Weights of a small transformer language model: vocabulary 512.
Each number is 128 + 32 x the weight over its row's rms, rounded and kept within 0 to 255. Layers, rows and columns count from 0. The size above them is the row's rms in percent of the matrix's.

# layer 8 MLP down (transposed), 704x256, rms 0.0853, rows 366-383, columns 128-255
size [ 97 102  99 101  95 103 103  93  98 103 105  98 108 100 102  99  99 102]
[[133 158 143  81 138 120 143 210  59  98 120 171 137 108  98 162 149 132 112  98 153 178 123  66  77 181 150 110 112 100  60 182 163 151 116 198 131 123 179  83 162 105 185  76 147  86 135  96 163  97 130 158 173  85 188 135  89 152 108  91 151 117 109 151 158 100 150 133 126 140 129 183  89 160 174  94  21 180 118 156 152 136 137 127 111 136 206 106  88 148 129 127 106  93 123 137  92 149 138  86 162 153 130 172 159 128 137  40 175  85 119 104 128 170 124  99 148 164 143 170 162 104 174 174 144 137 163  70]
 [191  82 141  60  90 107 145 112 148 142 174 142 135 120  92  86 110 136 157 124 156 118 134 109 135 135 102 204  94 124 165 152 136  85 132 122  94 127 106 127 109 132 106  92 116 114  97 108 116 152 113 137 179 155 139 133 156 129 114 151 167 162  77 134 150 170 132 136 128 129 146 105 135 140 172 105 103  86 154 115 160 136 110 133  78 154 132 149 140 131 132 139 114 103  98 167 214 136 107 114 124 125 105 126  50  79  91  89 147 146 135 221 165 145 117 146 143 137 156 174 119 139 166 157 107 116 134 108]
 [ 91 167 144 132  62 140 135 175 134 108 127 146 163 160 118 131 146 193 112 169 138  75 154 188 131 198 130 152 119 129 144 120 205  62 144 211  85 181  93 180 117 181 159 149 102 103 122  70 165 161 102 124 135 139 131 167 135 136 120 156 117 163 116 123 127 113 171 129 157 195 182 128  71 133 106  68  94 121 156  81 117 162 111 126 121 175 209 133 116 136 159 166  52  97 106 117  87 105 119 174 124 136 171 131 168 164 115  98 130 112  78 118  89 150 102  91 200 115 160 137 133 161 109 146 130 106 119 115]
 [121 128 171 109 143 122  83 193 119 140 176 111  45 153 172  77 185 127 192 122  84 110 117 137 147 123  90 198  96 144 109 155 142 159  83 102  64 145 184 155 120 145 112 127 105 114 117 153  52  88 122 138  64 126 153 149  68 167 118  92 168  86 119 111  94 128 134 137 170 112 180 180 151 149 127  99 171 122 149 146 159 148 145  94  98 164 134  86  98 121 104 158 124 140 126 111 131  74 190 158  93 143 163  97 118 108 129  98  91 182  62 103  84 123 123 119 141 115 178 109 188 135  96 127 147 148 116 132]
 [191  98 152 158 136 104  86 120 119 115 138 196 114 170 118 120 124 126 156 200 169 157 136  98 148  90 100 134 174 101 164  78  87 109 154 164 110  50 128 117  98 146 109  66 118 161 157 168 122 135  63  80 141 109  78 117  80 153 156 128 113 109 143 132 152 161 113 122 134 110 121 162 135  94 117  92  95 140  82 105 174 108 111 117 122 131 181 157  58 125 112 101 147 170 147 154 145  86 161 172  78 101 118 105 136 156  91 122 124 109 184 131 116 145 162 123 139 108 186 164 117  87 119 102 177 194 108 172]
 [ 96 101 118 130 173 176 117 163 102 121  93 182 126 141 189 114 119 101 117  98 138 159  97 122 171 114 170  82 171 141 143  66 164 167 132  91 189 151 157 187 144 144 132 162 114 103 111  95 100 113 108 159 164 118  50 171 119 176 111 131 121 134  94 100 109 112  72 129 108 103 183 126 109 109 155  73 168 132 162  91 118  94 127 101 143 136 107 139  95 101 115 139 141 153 131 154 138 140 143  95 142 130 143  86 166 153 150  86  89 160 143 104 121 105  61 158 132 111 173 118  59 158  68  73 120  90 137  98]
 [114 144 112 123 146 131  78 154  70 147 134  75 169 117 168 155 179 138 152 158 145 156 130 106 159 124 167 129 110 121 138 140 101 141 132 163  81 151 180 151 155 172 111 140 108 168 121 118 197 140 100 129 146 175 116  56 145 185 151  73 122 153 150 121 153 153 159 132 100 160  93 192 149 107  76 131 100 131 146 171 108  95  83 153 159 143 139 195 186 102 126 137  84 149 125 116 104 147  52 152 125 199  91 111 131 114 130 103  97 114  86 153  90 105 110  96 139  97  97  79 202 114 148 148 174 123 104 132]
 [149 126 150 124 151 139 104  97 170  95 224 116 125 115 101 135  53  96  72 149 101  78 115 133 150 108 146 131 116 177 115 105 117  94 153 157  79 182 133 118 105 169 130 127 147 104 128 185 146  72 158 131  75 193 172 119 133 135  72 149 119  92 133 134 140  53 149 222 137 132  93 147  44 138 119 121 106 149  91 111 125 148 150 177  83 173 151 143 202 155 144  89  93 126  89  75 150 131 131 103 139 127 131 157 132  90  93 158 155  93 146 114 137 124 138 144 119 119 143 167 133 184 149 132  95 139 164 116]
 [121 124 149 123 127 134 125 181 137   7 129 141 107 156 120 134  87 124 152 107 144  87  88 108 165 105 138 139  95 133  76  56 136  86 131 134 198 137 138 165 133 131 156 161 146 193  98 141 112 150 106 132 160  98 140 115 101 110 143 232 128 191 110  83 145 127  71 106 164 132 121 129 114 138 118 177 116 140 141 181 103 117 156  88 160 194 130 155 119 186 142 169 136 192 101 184 193 115 161 107  75 109 102 139 150 129 124 156 124  96 105 115 145 164 124 163 136 118 150 111  87 113 110  85 140 137  91 187]
 [122 130  83  87 140 178 141 139 152 107 122 115 115 103  99 121 143 162  76 169 143 159 118 119 113 109 107 193 152 146 117 120 157 110 130 158 116 109  72  83 136 183 104 146 142 115 143  87 108 127  98 130 118 123 131 143 130 117  87 146 112 180 169 150  91 138 118  45 137 103 146 171 156 114 136 118 116 148 133 110 158 107  92  93 156 160 186 154 137 110 152 125  61 142 142 148 128  97  75  87  90 191 151 163  95 131 112 135 136 115 160 120 122 109 138  90 114 161  72 115 132 133 187 180 162 128 124 127]
 [119  93 104 138 150 131 162 129  90 185  61  78 155 110 126 195 170  49 129 149 130 158 130 128 186  57 139 149  99 176 165  84 141 149 166 156 112 161  69 124 161  91 143 135 136 147 125 117 119  90  97 152 180 108 124 177 127 135  91 143 143  81 144 129 157 153  90 178 120 131  91 159 130 109 121  88 141 146 100 160 124  56 118 155  97 115 103 174 112 125 100 125 126 170 166 129 114 151 115 154 123 154  93  96 145  98  79  81 157 176  75 114 147 148  90  58 156 126 127 130 159 157  97  69  98  98 126  92]
 [131 110 108  70 110 136 154 128 131 187 127 161  76 123 161 130 186  51 103 174 131  84 163 130  85 134 123 142 165 139 135 127 122 113 118  97 133  97 174 180 133 121 112  72 111  98 116 146  63  95 142 115  89 171 148  59 115 121 146 120  79 158  50  85 127  19  92 166 135 113 112 144 179 116  94  98  91  74 104 147 109 111 116 192 138 156  71 124 108 162 135 133 113 170 132 116 194  88 159 157 121 168 141 161 126  98 153 182 151 151 174 145 114 144 124 153 170 157 164 128 146 168 129  79 105  89 131 140]
 [134 138 160 151 125  75 129 158  78 148  94 120 136  84 155 156 109  40 104 198 131 134 144  85 196 108 144 129 128 102 163 119 143 125  91  97 109 122 164 141 113 125 175 138 120 146  82 201 134 136 117 134 108 130 151 106 116 135 148 170  77 136  85 121 113 141  88 133  76 121 105 129 135  63 146  94 114 135 107 106 194 145 187 111  92 118  75  64  83 113 128  93 155 135 108 132 158  86 131 152 164 164 117 131 136 121 130 114 164 120 145  85 147 151 134 120 147 132  70 137 145 116  72 136 121 137  93  61]
 [137 131  83  59 112 126 114 117 102 127 135 135 171  88  73 176  72 142 209 148 109 152  62  95 137  98 180 115 127 137 152 110 133 117  60 174  80 124 105 152 173  84 175 124  87  78 151 159  98 110 200  81 110 132 142 153  74 145 120  32  94 163  86 149 113 137 143 153 111 169  95 100 114  67 147 110 155  88 104 159 145 118 142 111 165 114 155 115 103  69 147 135 137 127 146 142 130  86 125 116 126  28 153  79 159 110 224 152 123 154  87  91 125 163 131 114 166 150 105 162  83 124 151  93 177  40 114 101]
 [131  97 225 122 120 144 166 142 154 110 184 128 147  86 120 162 138 166  83 144  82 106  77 165 123 161 130 148 133 147 112  97 215  95 107 184 110 122 172 124 114 133  91 138 152 118 119 103 109 130 130 141 122 131 171  96 100 119 108 109  93 126 125 101 146 115 200 147 133 119 107  89  84 106 145  80 121 134 131  89 154 101 149  87 128 119 152  88 220 154 182 132 141 154 153 107 155 122 116 135 127 105 118 105 147 177 119 162 131  53  89 119  74  87 110  95  83 164  40 147 129 138 122  39 133 114 137 139]
 [101 146 175 163 199 118 103 130 141 109 164 159 166 175 118 115 129 125 161 122 185  99 138 153 122 157 126 100 151 102 198  83  56  83 111 132 114 114 164 142 195 150  95 140  93 118 114 109 150 105 182 157 141 104 209  98 186 165 117 149  84 138 137  64 123  82 126 122 165 120  88 128 124 119 122 122 127  97 130 137 125 149 121 117 104 138  91 125 209  89  91 132 110 163 136  64  61 146 126 180 148 170  86 106 143 117  94 166 142 145  87 137 121 232 122 152 172 113 157 151 118 144 134 120 130 116 138 151]
 [112 139 115 103  98 112   5 127  70 114 151 148 154 119 164 103  83 118  80 106 100  94 150 123 139  92 146 174 144 126 116 177 156  79 185 123 134 101 135 115 134 163  90 140 119 146 172 133 162 161 173 139 124 101  79 148 190 145 203 113 188 129 144 109  88 106 124 133  96 101 159 168 140  93 133 112 110 150 161 138 113  60  94 173 126 149 126 111 129 106 141  41  87 117 212 134  88 182 103 121 107 141 121  92  82 107 164 111 131 163 103 151 151 112  92 152  82  77 166 122 179  91 143 119 123 118 192 172]
 [102 126 110 126 102  96 171 116 125 114 108 135 142 124 120 108 126 180 189 137 159 105 108  94 152 119 100 162 128  99 106 201  88 122 117  99 157  69 107 100 132 123 132 179 142 157 112 183 112 179 142  82 114  99  87 125 101 102 101 136 102  75 128 148 125 125 135 141 129 116 140 115  64  99 137 123  96 111 152 142 187  90 124  83 123 119 151 195 104 117 102 120 222 162 126 159 133  63  85 161 115  91  96 166 151  78 189 120 155 136 136 139 115 138 160 176 178 134 126 115  50 135 136 164 117 194 139 107]]
# layer 8 MLP gate, 704x256, rms 0.0898, rows 367-384, columns 128-255
size [ 99  94 102  95  98  99  97  99 107 102  96 100 101 101  96  98 103  99]
[[148  41 162 232 128 129 118 155 192 157 125 175  59 139 118 125 116 101 164 156 143 133  92 131 122 122 121 131 150 122 125 134 172  60  98 191 161 175 112 169 139 146 103 131 119 173 106  99 120 162 153 193  89 154 102 159 110 170 162 133 151  91 128 121 151 139 151 158  79 164 148 106 128  93 120 127 141 118 165  68 130 147 110 121 132 147 100 176 112  81 143  80  68 138 218 133 105 135  99 163 146 154  80 105 147 145 161  69 162 113 138  92 174 146 138  93 136 106 161 115 115 154 116 139 188 138  74 101]
 [137 114 157  70 146  58 131 109 102 114 108 129 158 107 144  94 129 105 166 111 128 171 116 132 171  39 180 148 146 155 135  66 120 174 179 131 141 150 146  96  85 142 139  85 139  89 156 164 135 105 140 132 102 141 124  93 124 150 191  97 155  92 112 130 124 133 137 105 153  87  88 103 126 136 152 173 138 136 114 255 131 166 122 167 119 100  87 107 120 115  90  83 138 141 111 107 109 125 112 139  55  90 101 141  71  94 101 136 115 111 143 189 140 124 158 118 112 163 104  96 137  87 172 155 156 172 149 115]
 [146  95  96  83 151 138 124 103 151 136 144 125 151 134 148  99 144 110 147 132 144 169 111 125 119 108 137 148  68 141 111  89 135 125 156 159 141 174 157 186 160  61 121 174  98 120 162 100 196 133 181 102 155 122 164 147 105 127 158 117 205 137 142  72  75 138 151 119  94 152  71 144 107 127 180 103 158  98 150  66 109 130 163 152 137 159 118 119 153  60 132 114 141 128 186  81 155 140 143 154 109  44  99 155 105 138 110 148 145 120 148 142  90  82 150 195 142 155 134  77 119 187 102 133 119  95 123 132]
 [169  70 132 115 100 112 110 160  89  76 139  99 112 118 135 150 128  92 108 121 162 103 137 158  95 182 208 107 150  84 136 152 150 169 100  99 112 181 171 116 140  91 118 123  82  82 168 109 122  61 155 136 107 160 155 225 175 124 121  99 112 134 125 154 170 170 169 112 188 138  99 128 130 160 124 156 115 107  99 129 107 156 102 103 137 111  95 180 131  63  77  74 103 106  98  87 138 141 113  99 118 125 156 160  86 113 156 159 159 113 154 170 143 199 138  67 119 189 136  73 104 109 123  92 122 109 119 154]
 [134 167 144 172 149  71 116 133 129 146  79 120 119 129 107 105 150 120 103 101 116 121 150 169 126 109 123 153 182 110 110 103 147  81  77 101 174 146 200  99 134 107 163 113 176 142 112 146 107 160 149 111 162 160 106 134 145  94 144 174 114 143 128 101 203 131  94 188  91 164 155  99 147 133 210 129 119 122 100 157 176 178 167 113 148 227 105 153 135 125  98 125 118 122  86 139  99  79  90  78 100 153 110  56  59 178  94 133 119  91 128 117 126 117 131 109 106 132 117 169 144 137 138 139 143  80 180 156]
 [100 119 123 128 152 133 121 103 106 146  91 103 111  81 146 149 107 125 120 137 114 126  72 190  36  96 139 131 129 131 115 144 144 132 117 158 106 159  91 110 138 142 127  13 106 130 188 139 132 146 125 155  84 169  99 129 149 101 148 129 101 195 131 110 132 173  92 149 175 124 176  36 158  96 166 127 109 125  92 148 123 131 137 128  81  78  93 172  99  98  90  88 171 126 107 116 173  54 114  94 174  92  48 114 169 149 155 137  96 180 153 158 141  98 147 129  96  85 130 132 143 147 155 137  84 111 146 125]
 [135 131 130 151 129 109 113 134 162 116 174  57  94 146 137  75 187  92 187 105  98 155 117 143 123 191 127 127 130 111 141 124 101 141 146 172 154 140 198  86 136 104  68 155  48 151  79  75 163 116 164  95 108 160 112 183 145 208 145 108 170 142 126 122  95  79 142  89 127 145 141 144 141  90 142 170 129  76 135 144  85 171 149 131 117  93 156 162  72  49 100 143 173 138 100 148 165 111 111  92 122 153 127 120  95 156 125 148 111 105 122 192  81 122 118 150 119 138 108 141 144 151 115 104 106 124 101 124]
 [130 127 143  85 116 130 144 142  62 107 107  78 149 122 116 106 178  96  91 168  98 118 162 133 144  63 100 135  65  98 100  96 176  69 126 113 160 111 100 137 107 126 134 162 154 162 113  79  90 134 112 112 121 131 172 156 103 127 160 157 168 195  69 140 145 142 186 118 112 106  91 114 187 166 186 225 107  67 113 175 117 103  99  68  90 121 139 157 109 136 156 123 129 114 156  81 147 107 134 135 134  74 106 100  93 114 112 104 127  71 100 157  78 113  77 104  88 146 176 117 149 117 124  77 106 172  95 177]
 [122  96 174 116 144 154 141 115  87 127  86 100 126 111 109 175 214 104  71  95 163 120 158 102 146 100 115 130 175 153  62 106 148 186 124 209 148 159 139 189 112 129  83 135 162 117 149 105 132 119 193  92 131 154 127 117 100  93 131 144 145  95 129  65 129 138 133 140  90 141 118 148 137 124 103 105 108 170 116 124 119 172 121 190 136 133 109 161 146 123 125 134 172 143 135 104 125 128 148  63 188 155 130 124 120  98 136 167 114 110 186 126 112 113  72 114 113 164 128 123  93  98 159 151  91 159 146 109]
 [125 127 138  98 134 141 146 137 167 153  85 150  82 156 185 100 152 122 126 149 120 130 120 153 172 162 105  73  95 160 103 153 196 182  80 174 202  89 129  73 127 128 131  79 181 130 120  69  89 176 124 162 130 166 112 191 116 151 127 120 119 132 120 101 140  84 122 126 142 141 110 161 124  74 111  87 145 139  83 120 160 179 140  85 111  86 121 184 155 119  89 124 164  87  80  26 158 124 118 107 143 122 126 135 133 136 121  97 130  89 128 122 105  89 103 111 115 171  71 149 102  69 154  79 116  99 162 155]
 [202 154 151 103 104 123  81 122  21 102 169 155 140 125 114  88 131 130 154  84 181 103  99 123  87  88 123 168 133 186 131 107 149 156  92 158 137 117 113 118  97 158 141 133 123  64 134 124 122 150 186  76 192 115 134 163 146 133 169  98 150  91 161 131 135  82 115  97 194 108  94 141 137 174 138 151  79 144 115 105 213 156 132 196  62 138 102 121 119 103 127 113 116 151 142 143 112 115 140 115 148  70 143  69 144  90 117 176 135  89 136 103  97 174  99 138 131 108  91 115 146 172 147  60 176  86 158 122]
 [157  90 119 123 119 125 132 144 111 108 139 102 105  91 136 120 129 126 145 157 152 120 155 144 160 103 169 160 124 117 142 157 139 108 127 149 139 110 142 114 130 142 113 138 143 128 105 139 163 125 141 125 110 143 192 100 105 108  84 199 129 180 187 203 163 155 130 179 143 104 124 122 120 122 168 100  90 143 126 122 105 117  96 112 169  67  95  92 149 162 145  96 166 174  76 137 122 106 138 183 115  92 106 106  90 193 167 172 138 167 137 150  89 133 105 111 133 162  89 134  79  62  72 110 108 173 143 111]
 [ 73 119 153 130 113 184 132 103 104 113 134  97 122  77 142 162 146 168 114 192 197 111 119 135 119 144 143 124 143  94 147 121 181 141 125 158 129 202  73 156 121  95 150 131 129 105 141 127  99 137 102  87 131 140  85 129  86 131 193  56 210 149 141 133 143  95 128 151 115 126 136 133 123  95  97  89  90 128 151 118 156 188 102 143 122 155  96 149 200 174 102 140 208 163  93  88 121 135  98 121 127 106  90 111 134 124 151 126 102  85 134 105 150  59 105 107 193 138 121 103  76 104 107 102 116 149 161 109]
 [132 132 129 122 188  68 112 134 100 134  86 153 153 113  84 139  96 156 196  89 141 151  85  59 152 128 145  97 132 132 131  92 120 165  94 121 146 162  69 109  68 120  75  96 106  95 133 131 175 128 175  96 167 114 172 109 134 151 201 124 108 121 148 145  98 124 162 147 112 102 126 106  99 119 125 148 128 119 150 165 102 145 150 154 105  90 100 146 114 143  79 136 165 155 151 125 129 102 124 160 128  48  32 169 148 136 125 133 146  98 139  96 117  88 191 111  84 115  97 198 139  47 163  83 147  72 114 124]
 [140  89  91 104 102 124 100 209 158  85 127 113  81  54 140  82 176 149 131 161 146 180 150 194  75 183 154 132 186 157  83 170 100  85 159 116 153 102 141 118 128  70 154 128 136 122 126 150 108 156  84 114 125 143 171 107 165 136  94 131 149 118 153 106 152 129 157 115 100 152 105 136 136 162 198  99 171 171 153 133 117 106  85  77 170  84 103 137 180 108 176  88 173 104 146 120 142  99 155 166 147 105 127  89 123 152 127  94 185 170  90 149 114 162 126 143 168 137 216  91 164  90 153 132 170 214 150  83]
 [136 103 145  82 173 127 183 146 105 124  71  96 125 111  88 120 141  69 125 172 123 122 117  19 103 117 141 119  77 134 100  93 175 120 150 100 124 117  84 178 138 112 130 132 169 159 123 119 175 150 153 114 138 131  90 136  98 192 100 158 131 176 158 144 126 183 133 166 145 195 115  98 150 117  97 108 114 102 120 182 126 117  86 107 137 134 126 135 138 168 128 121  57 132 142 141 143 191 143 167 171 134 112 183  72 156 156 112 174 129 158 131  86  95  76 135 136 157 116 190  94  71 232 152  95 169 178  84]
 [129 106 103 191 123 107  90 139 146 125 120 138 148  44 110  75 101 145 226 158 137  81 150 152 158 126 156 154 112 144 144 177 163  98  92 170 127 114  98 248  70 142 125 143 130 101  90  85 162 106 120 140 131 164 170 159 144 184 112 149 136 101  70 127 115 117 162 148 127 119 189 101 139 154 104 135 134  81 179 104  88 137 130 139 120 117 117 151 152 153 130  86 129 161 131 114 143 144 150 216 101 128 141 172  72 112 181 158 108  95 186 126 110 129 148 117 161 172 161 149  52  87  94 109 169  94  80 176]
 [102 128 145 163  98  80 130 111  84  99 118 124  99 127 119  51 116 156 138 110 146  84 129 122 123 165 144 140 167 140 146 102 126 139 108 136 141 104 148 147  95  65 152 102 143 101  89  88 111 123 146 161  56 193 122 128 108 164 125 152 103 127 203 181 129 175 152 127 129 126 161 162 100  76 164  82 103 132 134 159 107 109 121  82 141  83 153 139  79 167 159 122 100 112 106 152  56 168 153 160 124 150 163 101 123 119 187 141 123 136 143 129 135 151 100 133 156 124 158 166 164 109 129  93 102 107 105 182]]
# layer 8 MLP up, 704x256, rms 0.0864, rows 367-384, columns 128-255
size [100 100  99  95 101 102  92  97 104 106  96 106  99 101  99  97 102 102]
[[161 107 129 106 117 156 147 107 161 134 128  95 173 113 111  85 144  84 144 130 136 140 178 169 121 117 132 148 124 158 171 116 125 110 159 111 129 177 164 171 143 113 176 113 149 166  96 130 120 147 178 116 167 106 124  92 173  96  41 146 202 138  76 162  70 145 151 106 137 161 133 115 113 252 143 143 142  82 174 114  74 112 163 125  88 121 121 142 130 103  94 134  57 113 179 182 182 187 119 112 145  91 153 105 136 185  68 149 156 138 139 143 130 125  70  93 190 179  69 150 166 172 181 127 106 119 139  88]
 [133 100 177 149 115 110 136  97  63  74 112 142 116 117  77 158 118 105 126 135  48 115 142  91 104 104 135  63 126 174  98 182  96 116 178 103 104 106 131 125 105 161  98 143 172 106 104 141 159 134 129 137  95  93 131 148 133 110 119 141 154 109 145  61 123  86 155 122 122 108  71 140 138  74 125 169 133 156  85 145 119  84 134 154 125 170 168 121 136  73  71 100 129 135 122 155  85 161  92 118 178 157  52  92 118 138 132 140 104  96 107 136 142  92 122 134 128 111 137  55 118 131  96 107 165 146 138 188]
 [ 94 119 166  96 111 159 145 104 145 113 109 128 163 139 118 164 118 134 128 139 104  80  98 101  68 116  89 142 109 165  35 141 134 140 184  95 125  98 135 171 165 114 147  89 129 123 100  76 106 121 148  70  66 154  99 123 129 142 136 136 155 133 138 145 160 109 112 105 104 154 119 144  91 139 133 184 151 101 188 136 117 110 180 129 125 105  63 147  98 136 155 157 129 117 213  77  79 164 124 142  80 143 165 143 184 136 103  83 141 124 108 175 101 163 135 115 111  96  95 133 154 147 118 183 136  97 137 126]
 [119  97 120 159 126  84 162 138 114 126  96  51 146 122 165 135 141 153 107 154 118 118 140 133 200 129 168 116 109 120 148 114 111 144 134 227 146 158 180 114 196 121 132 162  87  81 155 106  70  77 157 133 111 148 130 157 167 122 106 113 140  75 109 102 132 118 134 100 137 165 121 105 114 109 147  97 169  90 132 106 175 185 108 140 170 111 135 140 154 181 106 111 162  71 108 148  95 130 110  96 116 170  85 132 118 134  97 154 105 103 111 113 182 136 140 106 117 103 104 116 123  67 147  78 114 133 115 125]
 [111 147 104 146 162 137 180 134 104 184 153 121  62 137 133 109 107 103 155 136 132  62  97 118 124 124 112 139 140 127 130 164 134 106 127 156 107 168 148  92  76  90 140 110 157 130 171 173 146 195 167 130 156 129 154  78 124 130  29 113  35 126 135  87 129 133 176  83  78 162 160 123  82 164  82 175 133 179 125 137 168 123  68 130 166  97 124 130 142  99 109  82 161 129 135 122 130 167 151 164  52 119  55 126 112 120 101 168 118 134  92 155 125 148  74 146 129 140 131 117 162 105 153 136 109 167 183 132]
 [138 149 135 134 109 155 176 108 180 163 140 155 116 100 114 129  39 143  63 119 135  99 114 190 119 130 171 137 124 140 178 132 145 162 133  87  98  41 151 147  65 110 147 160 125 116 148 111 119 175 106 141 114 103 167 103 140 143  65 151 104  83 128 107  81  98 122 143 125 129  99 166 141 171  47 133 113 207 126 122 119 150 166 134 148 121  96 157 118 190 134 119 141 152 158 122 133 149 194 152 112 118 121 157 125 153  86 129 174 138  71 146  90 126  52 152  72 162 109 155 155 104  79 100 128 122 175 121]
 [115 126 105 166 147 117 150 122 150  94 125 141 165 112 138 126 130 106 134 113 167 114 107 165  71 128  94 162 157 159 151 101 108 202 183 152 169 108  97 150 130 115 127 100 173  89 166 157  84  81 189  70 122 113  92 184 132 157 151 138 123 148 147 109 172 109 156  74 112 132 167 130  57 154 162 130 139 155 172 130 100  95 122 157 110 112 134 140  89 159 118  75 163 105 107 125 102 166  72  98 145  77 125  96  69 123  94 137  92  81 163 158 159 125 140 138  97 153  85 123 127 137 102 145  96 101 161  96]
 [178 135 148 103 153  63 136 121 121 100 157 124 102 137 168 104 165 150 153  50 167 133 124 158 152 126 145 154 139 122 102 113  74 115 170 185 121  93 127 134 120 169  68 131 155  99 104 135 145 100 121 117 144 146 121 121 120 118 171 121 145 130 162 145  52 108 119  81  42 122 170  89 121 108 107 147 144 182 119  94 177 148 112  89  74  90  94 126 137 147 126 184 151 133 132 136 145 140 107 118  98 145 138 122 192 126 191  99 152 175 171 177  70 153 155  98 143  51 125 110 109 100  98 153 192 155 115 186]
 [138  77 136 127 141 138 111 104 169 213 124  70 120 142 146  84 153 153  92 132 108 102 161 159 128 126 175 132  91 110  80 179 126 184  97 165 108 114  83 150 162 106 214 156 179 127 119 156 106 114 121 148 136  98 135  94 123 138 129 131  85 120 192 103 136 150 107 157 151 133  34 109  78  60 102 113 215 113 127 101 102 121 116 100 123 129 106 152 154 149 157  81 154  69 102 105 189 104 160 137 102 175  95 133  79 128 103 142 125  83  91 146 113 105 120 118  96 199 138  98 206  99 152 120 110 109 153 143]
 [135 130 166 129 114 129 141 144 134 144 140 206 104 115 125 129 168  87 186  78 126 160 182 154 110 119 177 117 107 107 189  52 108 140 159 181 158 162  82 149 153  95  86 119 117 136 114 116 135 109 157 153  90 161 141 130 117  97 150 109 192  79 153 196 133 171 126 129 120 106 125  72 175 112 110 130 150 104 131  98 125  78 105 166 147 145 102 117  88 154 138 141 102  57 133 167  93 159  99 107  98 135 127 130 135  87 168 126 144 145 145  97 133  74  70 154 121  86 113 134 113 100  71 137 130 125 181  89]
 [164 168 152 132 150 120  56 140 138  73 144 158 163 146 117 114 145 119 152 125  94 123 117 125 136 113 141  87 102 115 151 157 187 141  56 116  88 131 171 100 124 155 129 130 156 117 100 113 141  97  90 118 100 145 166 187 149 127  92 169  87 109 209 134 177 179 167 114 150 105 118 137 116  90 157 128 194 151  83 134 115 172 157 123 105  96 153  89 122 139 196 151 160 127 204 149 176 163 162 124 110 163  64 162 184 143 184 122 143 156 106 116 137 127 143  96 103  90 105 136 152 135 111 154 191 130 110 112]
 [152 116 117 173 119  99  85  80 177  52  98 106 112 105 115 117  96  91 144 171 120  94  80 102 140  76 143 162 123 146 120 134 112  66 104 155 118 133  96 173 117 132 170 109 109 158 182 123 122 109  86 103 156 140 161 106 149 110 148 131  86 150  63 114 163 107  94 138 128  69 167 110  99 190 130 126  82 114 112 101 139 158 150 102 127 136 118 128 132 132 115  98 170  85 118  91 125  80 118 166 121 142  72 136 149 122  96 166 125 104 127  57 118 130 124  90 198 108 130 148 151 177 106 121 117 112 119 125]
 [ 86 177 147 160 145 115 198 142 138 170 107 160  91 103 150 140 141 121 158 193 132 151 108 141 132  94 187 135 156  87 141 131 154 137 110 117 161 135 152 168 111  49 130 145 140 165 113 157 151 155 118  91 176 144 134 136 179 148  92 129 201 158 102 136 122  65 174 202 115 109 124 117  99 197  84 108 160 108 148 104  87 135  81 132 103  88  91 153 151 112  76 136 125  73 113  82 109 149 110  87 130 118  88 182 126 141  68 134 118 161 148 115 173 130 169 103 128 150  97 170 129 123 173 166  97 164  85 105]
 [180  94 134 134 158 105 152 115  89 169  87 127 153 142  67 152 160 125  97 110 182 151 170 180 142 164 135 101 130 151 174 157 161 181  56 153  75 176 119 119 126 173 148 154  92 113 153  95 132 164 123 124 113 122 165 130 151 124 112 103 141 137 133 132 115 102 167 113 143  86 116 149 129 152 148 124 145 105 130  99  44 114 133 131 166 130  92 113 101  82  83 117  30  82 144 117  85 154 129 142 180 134 153 164  93  88 125 129 183 152  84 104 133 107  96 121 132 176 141 162 124 136 153 167 172 101 119 106]
 [107 139  97 161 119 116 188 146 110  81 146 106  99 128  74  68  15  75 210 138 148 109 108 161 176 169 172  94 152 169 151 126 102 121 147  69 148 172 142 139  98 129 168 139 121 111 130 136 100  95 115 146 112 108  95 117 154  70 132 127 120 154 108  96 102  73 134 115 167  44 171 128 125 144 196  73 141 111 111 137 121  72 132 132 127 154 160  83 116 132 130 153 176 119 111  74 140 134 133 124 136 101 145 116 153 176 152 146 121 133 121 133 129 127 145 215  83  92 177 134  97 147 160 137  92 169 112 118]
 [106 154 140  87 189 125  76 163 113  95  96 146 123 128 169 112 106 116 108  65 126 116 137 185 127 114 112 138 104  74  53 144 163 156  78 164 136 120 100 132 102 180 124 118 163 104 106 150 128 128  63 129 109 149 131  93 145 136  93 147  94 107 123 102 123 182 110 150 172 155 118 101 148 171 116 132  74 180 126 188 146 144 173 119 195 102  88 168 167 162 112 142 117 113  82  44 126 112 110  48 147 103 109  82  98  73 137 145 116 150 125 154 121 131 160 131 165 129  93 107 120 132 149  90  75 171 168  70]
 [169  68 151 131 208 103 133 130 214 207  92 111  88 168 112 149 114 143 163 158 120 119 115 105 158  90 101 130 114 137 150 109 171  99 136 120 101 159  75 136 120 146 128 124 136 137 102 100 101  98 146 117  96 124 124 112 114 149 172 138  98 147 109 169 125 136  60 111 100 157 119 134 128  67 162  86 149 123 153 126 170 188 123  97 121 180 114 136  92 105  87 163 105 177 140  90 170 159  78 145 105 114 174 161 148 169 109 112 158 167 104  81 159 188  88 162 156 127 151 121  86 129 142  83 149 159 153 106]
 [ 86 109  85  76  60 124 101 135 138 117 158 124 183 137 123 100 127 114 159 109  69  87 133 158 106 128  61 127 108 142 138 169 192 120 134  99 140 181 139 166 108 111 174 139 109  96 143 140  72 174 131 131 114 118 100 109 130 195 125 163 136 160 171 146 132 162 160 187 110 133 111  57 156 110 112 166 136 172 156 158  73 105 149 125 119 156 140 140 102 137 149  50 106  84 106 160 111 159 118 104 172 129 140 179 136 141 113 135 148 154 105 126 124 105 154 154 156 131 130 167  82 107 174 142  73  91  82 181]]